Weights of a small transformer language model: learned residual scales.
Each number is 128 + 24 x the weight over its row's rms, rounded and kept within 0 to 255. Layers, rows and columns count from 0. The size above them is the row's rms in percent of the matrix's.

# layer 3 attention value, 640x640, rms 0.0843, rows 13-37, columns 192-255
size [ 85 106  94  84  86  90  92  90  84  92  95  91  98  96  86  90 120  91  87  93  93  89  91  95  87]
[[179 145 142 145 103 143 117 157  69 150 109 139  89  97 144 101  77 134 133 126 114  90 121 166 136 149 117  64 157 130  57 102 112 145 131 121 148 159 105 131 114 116 122 124 180 129 111 148 125 120 136 154 123 173 133 129 150 105 122 132 107 143 111 111]
 [130 127 104  96 130 112 166  92 132 105 135  85 139 157 121 137 170 141 140 137 141 135 124 127 110 100 114  93 110 132 139 113 122 128 106 151 183 140  92 134 108 141 164 119 144 128 106 116 150 114 157 113 112  92 143  39 125 127 184  82 142 101 168 137]
 [106 108 119 146 111 121  99 125 131 145  90 124 156 138 131  82 134 146 132 115  95 166 140 123 132  97 148 131 123 125 105 148 122 115 128 142  97 129 135 145 144 129 161 109 106 150 138 116 127  97 136 140 135 148  98  96 121 117 178 122 126 115 126 132]
 [145 138  97 143 122 143 170 110 111 116 128 114  93 104 131 133 180 147 127 104 141 127 156 115 149 141 178 133 113 127 105  96 137 120  93 104 110 138 150  89 149 121 165 120 158  99 114  86 159  81 102 150 141 168 104 149 118 115 146  95 128 157 115 105]
 [133  96 137 121 127 138 137  98 140  99 113 143 138  99 154 171 137  94 131 153 123 137 136 137 102 128 110  95 159 106 150 122 139 125 152 117 113 144 113 114 143 110 108 152 144 122 131 123 110 108 108 128 113 151 143 122 143 131  98 144 119 146 130 137]
 [136 155 167 155 104 121 144 107 135 111 160 113 148 144 121 121  52 138 133 158 100 168 118 119 143 122 148 109 125 132 181 127  87 122 123 122  85  87 149 119 121 142 140 189 152  99 153 108  94 152 121 177 132 149  83 150 114  98 116 101 126  99 113 213]
 [ 49 113 111 121 125 128 133  86 128 126 154 105 159  97 125 173 130 159 116 129 112 153  98 106 124 121 194 195 129 143 125 184 116 146  78 127 106 125 137 130 134 128 130 118 126 178 106 137 127 134 114 101 111 110 148 139 168 134 162 162 147 151  90 130]
 [147 113 143 165 141 138  89  67 143 130 130  98 119 149 115 120 111 152 141  76 117 137 120 139  90 138 139 129 123 135 202 116 119 145 115 151 154  84 121 119 121 129 148 112 146 112 127 135 117 141 117 165 142 140 160 140 120 116 129 134 111 140 136 162]
 [ 95 145 152 170 108  69  93 123  77  91 148 127 109 128 149  99  97 145 134 147 125 155 137 150 150 105 153 121 111 132 137 180 122 108 158 128 159  93 130  93 109 111 126 126 153 128 133 161 142 185 114 116 168 157 154 106 139 122  93 129 135 134 121 116]
 [129 113 115 150 148 120 111 155 126  89 123 149 167 172 115 115 150 159 124 134 144 121 138 127 158  96  70  76  82 118  79 142 129  83 106 148 125 149 154 148 106 133  89 112 113  99  91 147 100  83 126 120  71 112 110 120 134 122 146 150  86 167 131 131]
 [122 139  90 156 157 164 108 103 128 143 134 134 139 120 131 102  72  46 125 129 117 135 119 174 109 102 151 225 125 127 109 136 128 110 116  93 160 175 120 138 127 123 132 150 175  99  89 104 134 146 100 143 109 119 108 131 125 124  88 163 131  96 132  97]
 [108 122 131 166 169 124  92 100 155 136 108 100 101 126 105 128 102 129 153 113 104 131 119 109 101  87 130 110 108 104 135 144 141 152 104 137 145 119 143 116 136 115 169 115 126 132 153 112  97 172 121 128 118 170 141 173 147 125 102  59 131 113 131 152]
 [114 137 154 113 171 150 115 126 157 163 125 123 135 200 130  99  90 116 154 116 137 124 115 139 113 124 178  96  91 135 134 120 114 109 126 135 101 115 131  92  89 145 139 118 117 142 143  97 113 131 134 131  88  88 114 119 119 116 134 113 151 133 161 170]
 [136 119 158 135 120 122 122  90 157 148 107  91  76  95 126 108 139 149 140 114 122 166 102 135 139 124 154 127  56 171 137 125 100 142 137 116 154 123  94 139 162 126 127 135  84  69 129 112 118 116 115  71 156  70 164  67 130 132 126 179 124 159 105 173]
 [125 113 114 145 140 118 146  90 100 129 123 151 137 114 132 116 118 156 156 167 128 121 129 138 112 141 156  84  76 133 121 137 125 124 114 129 103 112  88 123 163 149 186 106 105  87 144 120 103 129 113 155 113 183 153 139  56 115 146 107 109 184 107 142]
 [188 110  97 131 127 109 110 123 185 159 134 127 118 137 128 111 184 133 133 144 126 133 124 144 134 130 145 121 101 119 141 100 151 103 151 125 138 151  82 152 152 131 169 127  93 118 103 131 113 150 173 153 126 107 112 104  90 147 140 121 137 154 138 128]
 [141 109 174  86 110 123 127  76 160 142 131 131  98 144 145 142 152 145 131 138 112  75 149 112 113 138 132 111 106 137 144 145 109 135 114 102 156 135 166 151 148 138 129  89 145 121 134  90 145 117 123 136 117 157 150  91  85 139 140 149 162 142 129 114]
 [121 102  63 126 123 142 106 122 137  99 107 157 149 120 127 151 110 145 105 160 114 121 153 154 135 142 178 120 154 115 177 123 151 140 111 117 173 140 135 128 145 132  89 116 128 134 145 136  82 112 119 142 148 144 130 109 109 122 153 144  92 162 140 175]
 [142  86 150 110 130 140 163 145 111 152 139 162 121 122  67 136 151  75 127 108 130 134 147 124 109 138 111 126 107 139 197  86 135 115 145 147 107 159 159 119 138 129 185 133 143 126 119  95  96 158 105 138 123 135 154 113 174  88 130 139 137 162 136 124]
 [102 168 140 157  99 101 115 133 117 131 115 124 146 130 140 116 151 127 135 136 152 114 113 117 123 134 143 110 134 129 123  99 108 117 188 105 152 121 128 123 184 148 133 102 159 180 119 135 108  96 124 122 123 122 124 163 109 155 104 121 149 136 113 169]
 [150 118 118 161 100 150 133  87 109  92 153 129 137  99 112 107 164 141 126 125 133  92 132 127 118 127 129  95 137  98  98 167 141 153 127 147 158 133 105 122 133 118 123 115 128  83 134 123 151 115 135  64 149 149  90 139 178 100 117 150 108  95 127 149]
 [184  92  85 141 123 152 133 129  73 147 132 107 112 150 105 142 154 136 115 154 117 121 131 166  98 102 156 135 157 166 150 138 126 110 101 137 149 134 143 130  96 130  99 143 146 105 111 117 131  95 103  93  63  76 121 118 112 137  89 107 191 131 144 157]
 [135 123 136 137 152 112 142 139 154 130 127 114  77 131 124 123 179 117 157  95 121  84 128 145 130  92  91  70 117 166 126 178 122 204 103 100 121 100 131 117 144 143 157 156 111 133 129 116 137 127 178 141 130 135 169 151 140 124 155  86 111 124 134  74]
 [111 136 133 124 127 176 140  76 178 157 117 155 110 154 141 143 113 112 126 109 121 103 112 128 120 134 114 112 141 125  99 152 112  87 161 132 118 128  97 133 126  95  96 118 124 147 150 135 122 134 123 136  88  69 152 125 157 123 158 146 153 105 134 153]
 [176 108 100 199 122 133 115 110 167 157 136 144 150 150 171 145 118  87 112 143 170 114 114 135 133 110 125 138  60 133 165 126 128 141 121 114 101 166  88 140 136 130 103 151 104 150 126  71 123 177 130 146 123 121 125 156 174 146 153 147 109 142 152 160]]
# layer 3 attention output (transposed), 640x640, rms 0.0715, rows 13-36, columns 192-255
size [110  91 117 104 109 116 106 114 112 117 122 121 127 117 105 113  68 118 107 112 120 122 104 115]
[[117 128  90 145  72 177 124 122 186 115 132  88 128  74 136 169 155  78 148 113 166 168 138 138 155 120 121 117  88 134 174 103 100 150 145 131 107 105 146 185 112  66 155 121 124 142 112 148 136 153  81 143 107  73  77 132 177 100 148 102 125 147 104 112]
 [109 106 165 152 131 138 112 175 150 168 109 136 107 167 138 156 101 137 119  87 128 145 121 120 191 103 152 103 154 163 182 125 115 140 155 105  90 102  84 116 139  81 113 122  99 142  92 130 148 156 133 145 144 108 117 140 105  76 118 187 122 153 112 119]
 [179 104 189  88 109 138 138 148  90 106 135 136 154 137 134  81 136 134 127 115 135 122 137 132 102 123 151 182 134 135 125 141 138 190 128 119 193  77 130 113  86 140 104 143 150 136 126 115 199 144 124 112 119 135 120 137 122  81 107 115 112 145 126 130]
 [158 123 110 149 109  87 135 183 133 170 140 150 180  96 175 159 130 137 180  87 165 144 180 146 117 151 127 135  89  97  92 135 162 139 140 155 137 153  92 108 143  71 100  88  87 126 121 124  94  94 125 122 149 115 126 138 125  87 131 136 140 101 130 135]
 [165  88 156 126 137 173 115 165 113 105 149 141  92 163 133 160 118 120  70 117 109 115 105 116 106  99  89 151 134 128 137 139 110 121 122 162 137 158 121 142 140 157 134 122 109 132 135 129 105 140 124 149 127 126 118 170 143 184 109 137  97 129 110 128]
 [116 133  99 138 160 127 120  73 141 116 108  97 122 109 122 152 141  93 123  97 163 112 109 120 116 135 140 100 149 151  96  81 138  92  65  96 161 191 137 159 128 144 129  94 153 171 151 138 139 108 141 109 133 124 145 100 120 107 154  83 137 137 181  82]
 [150 127 140 155 130  95 120 169 116 150 118 128 120 144 100  71 128 144 117 148 130 115 145 148 124 142  63  72 108 118 139 159 158 126 132  92 142 163 129  86 102 155  93 140  76 119 110 118 148 122 172 154 117 195 178 109 102 142  98 167 153 139 125 142]
 [ 94 134 126 114 134  90 146 102 154 132 126 148 145 135 104 109 131  98  88 174 144 114  96 118 109 123 158 130 161 161  93  83 131  93 128 125 128 142 133  82 148 155 116 152 161 184 167 108 104 116 128 123 120  88 133 121  74 123 156  79 115  99 137 151]
 [104  90 131 137 135 120 133 136 145 131 187  93 156 139  83 134 170  94 142 109 127 107 116 133 114 125 119 169 127 148 129 128 119 148 119 176 110 117 118 150 109 143 122 128 133 112 139 139 169 112 132 110 130 121 121 124 123 141 154 101 134 108 111 137]
 [113 159  91 139 119 139 152 130 119 131 157 148 113 118 156 134 130 134 176 137 142 127 132 189  87 100  88 156 127 116 124 148 167 147 118 151  98 116 134  90 108 139 157 112 148 122  91 142 145 134 152  88 156 172 117 119 163 164 127 100 143 107 144 109]
 [156 123 160 137 125 109 106 127 160 103 132 127 122 139 132 166 165 121 108  70 140 174 116 141 106 150 142  99 121 145 162 129  95 165 126 157 141 142  94 149 155 152  94 154 169 117 154 127  98 132 116  84 160 116 108 140 156 148 143 121 127 127 147 108]
 [123 134 152 124 147 132 125 115 137 110 134 151 136 102 106 116 145 125  88 124 117  80 113 137 157 178 120 198 112 120 134 140  99 104 159 176 130 144 155 108 117 118 115 130 170 152 153 139 115  93 112 133 140 114 109 130 100 106 149 184 114 104  83 105]
 [115 155  48 114 118 114 152 136 112 141 104 130 129  85 127 135 127 122 131 131 102 125 122 128 170 151  94 112 117  94  74 106 100 126 102 160 167 103 147 105 143 126 155 119 159 148 130 134 121 120 110  82 139 105 115 176 161 154 131 147 126 143 177  85]
 [134 157 111 149 122 134 123 162 110 118  63 117 132 145 119 113 129 131 138 136 157  71 137 104 102 132 143 111 131 107 158 134 146 147  72 163 131 137 162 114 121 123 110 125 149 136 110 131 104 125 137 114 146  99 106 178 145  83 104 103 154 136 103 129]
 [159 147 118 145 123 106 172 175 133 145 125  90 134 143 165  86 140 130 163 156 111 167 126 113 139 144 121 166 165 138 133 141 108 126 126 107 139 104  95  96 143 127 124 125 120 139  69 127 106  94 180 102 119 141 118 147  93 117 104 195 168 130 158 194]
 [155 117 163 128 146 157 121 134 111 156  99 104 126 112 145 160  89 170 121 122 150 133 105 111 122 104 130 119 133  84 147 156 138 186 130 119 147 104 157 112 101 147 127 110 118 122 129 100 150 127 105 107 126 139  64 162 148  77 116 153 103 131 116 128]
 [180 119 140 130 134 137 136 137 149 147 117 147 111 187 148 132 128 151 139 132 126 156 116 167 128  92 100 116 129 133 112 132 133 100 125 142 121 157 111 168 134 127 112 131 130 120 147 145 126 118 126 108 159 116 127 146 132 101 141  88 135 105 138 142]
 [154 121 155  67 105 134 147 115 141 134 164 132 123 114 121 162 139 133 103 122 154 119 140  76 124 112 137 133 140 113 110 123 121 145 131 137 156 131 123 196 153 107 103 105 130 158 135 156 153 118 125 126 114 133 159 117 134  94 113  94 171  99 131  65]
 [126 156  91  78 143 131 116 142 148 127 109 142 104 121 133  99 143 105 122 134 133  93 104 136 173 116 100 122 135 131 154 178  90 121 136 150 112 145 138 130 118 166 139 124 171 114 126 137 128 127 126 108 141  98 159 123  81 150  85 141 110 111  98 141]
 [123 107 138 115 136 139 184  96 134 156 123 105 115 150 105 138 110 102 107 148 116 140 153 107 102 155 128 167 147 153 142 176 129 161 100 124 150 117 163 137 139 136 135 127 151 112 135 103  87 143 129 121  86 137 146 142 127 132 139  73 130  98 168 113]
 [125 185 133 105 131 127 117 123 148 138 104 119 108 121 117 153 119  75 118  79 155 163 129 135 170 124 157 203 150 148 123 131 124 109 155 131 122 124 116 121 107 105 157 126  94 117  92 127 126 144 129 137 152 125 125 124 151 134 133 109 102 150 124 108]
 [133 132 172 103 122 120 106 134 127 115  75 140  85 128 143 140 116 135 171 124 121 131 159 156 154 120 115 131 134 127 126 110 157 112 108 137 108 123 111 114 104 188 121 100 100 188 128 118 137 152 159 135 105 177 118 163 149 179 122 148  94 146 108 126]
 [131 149 145 133 136 119 118 160 150 141  84 137 153 125  86 106 123 140  91 169 146 127 153 133 115 174 142 127 128 119 151 108 151 125 148 130  79  77 118 110 101  81 154 105 101 103 140 153 152 117 111 147 167 138  70 120 153 122 109 193 136  96 125 157]
 [139 114 106 137 102 108 152 113 113 130 116 116 139  97 130 120 107 116 161 116 114 163  79 102  91 112 109 114 136 150 143 120 104 165 124 110 146 147 138 165 106 166 170 111 139 142 131 140 128 118  93 117 145 103 105 132  96 131  98 165 130 127 166  99]]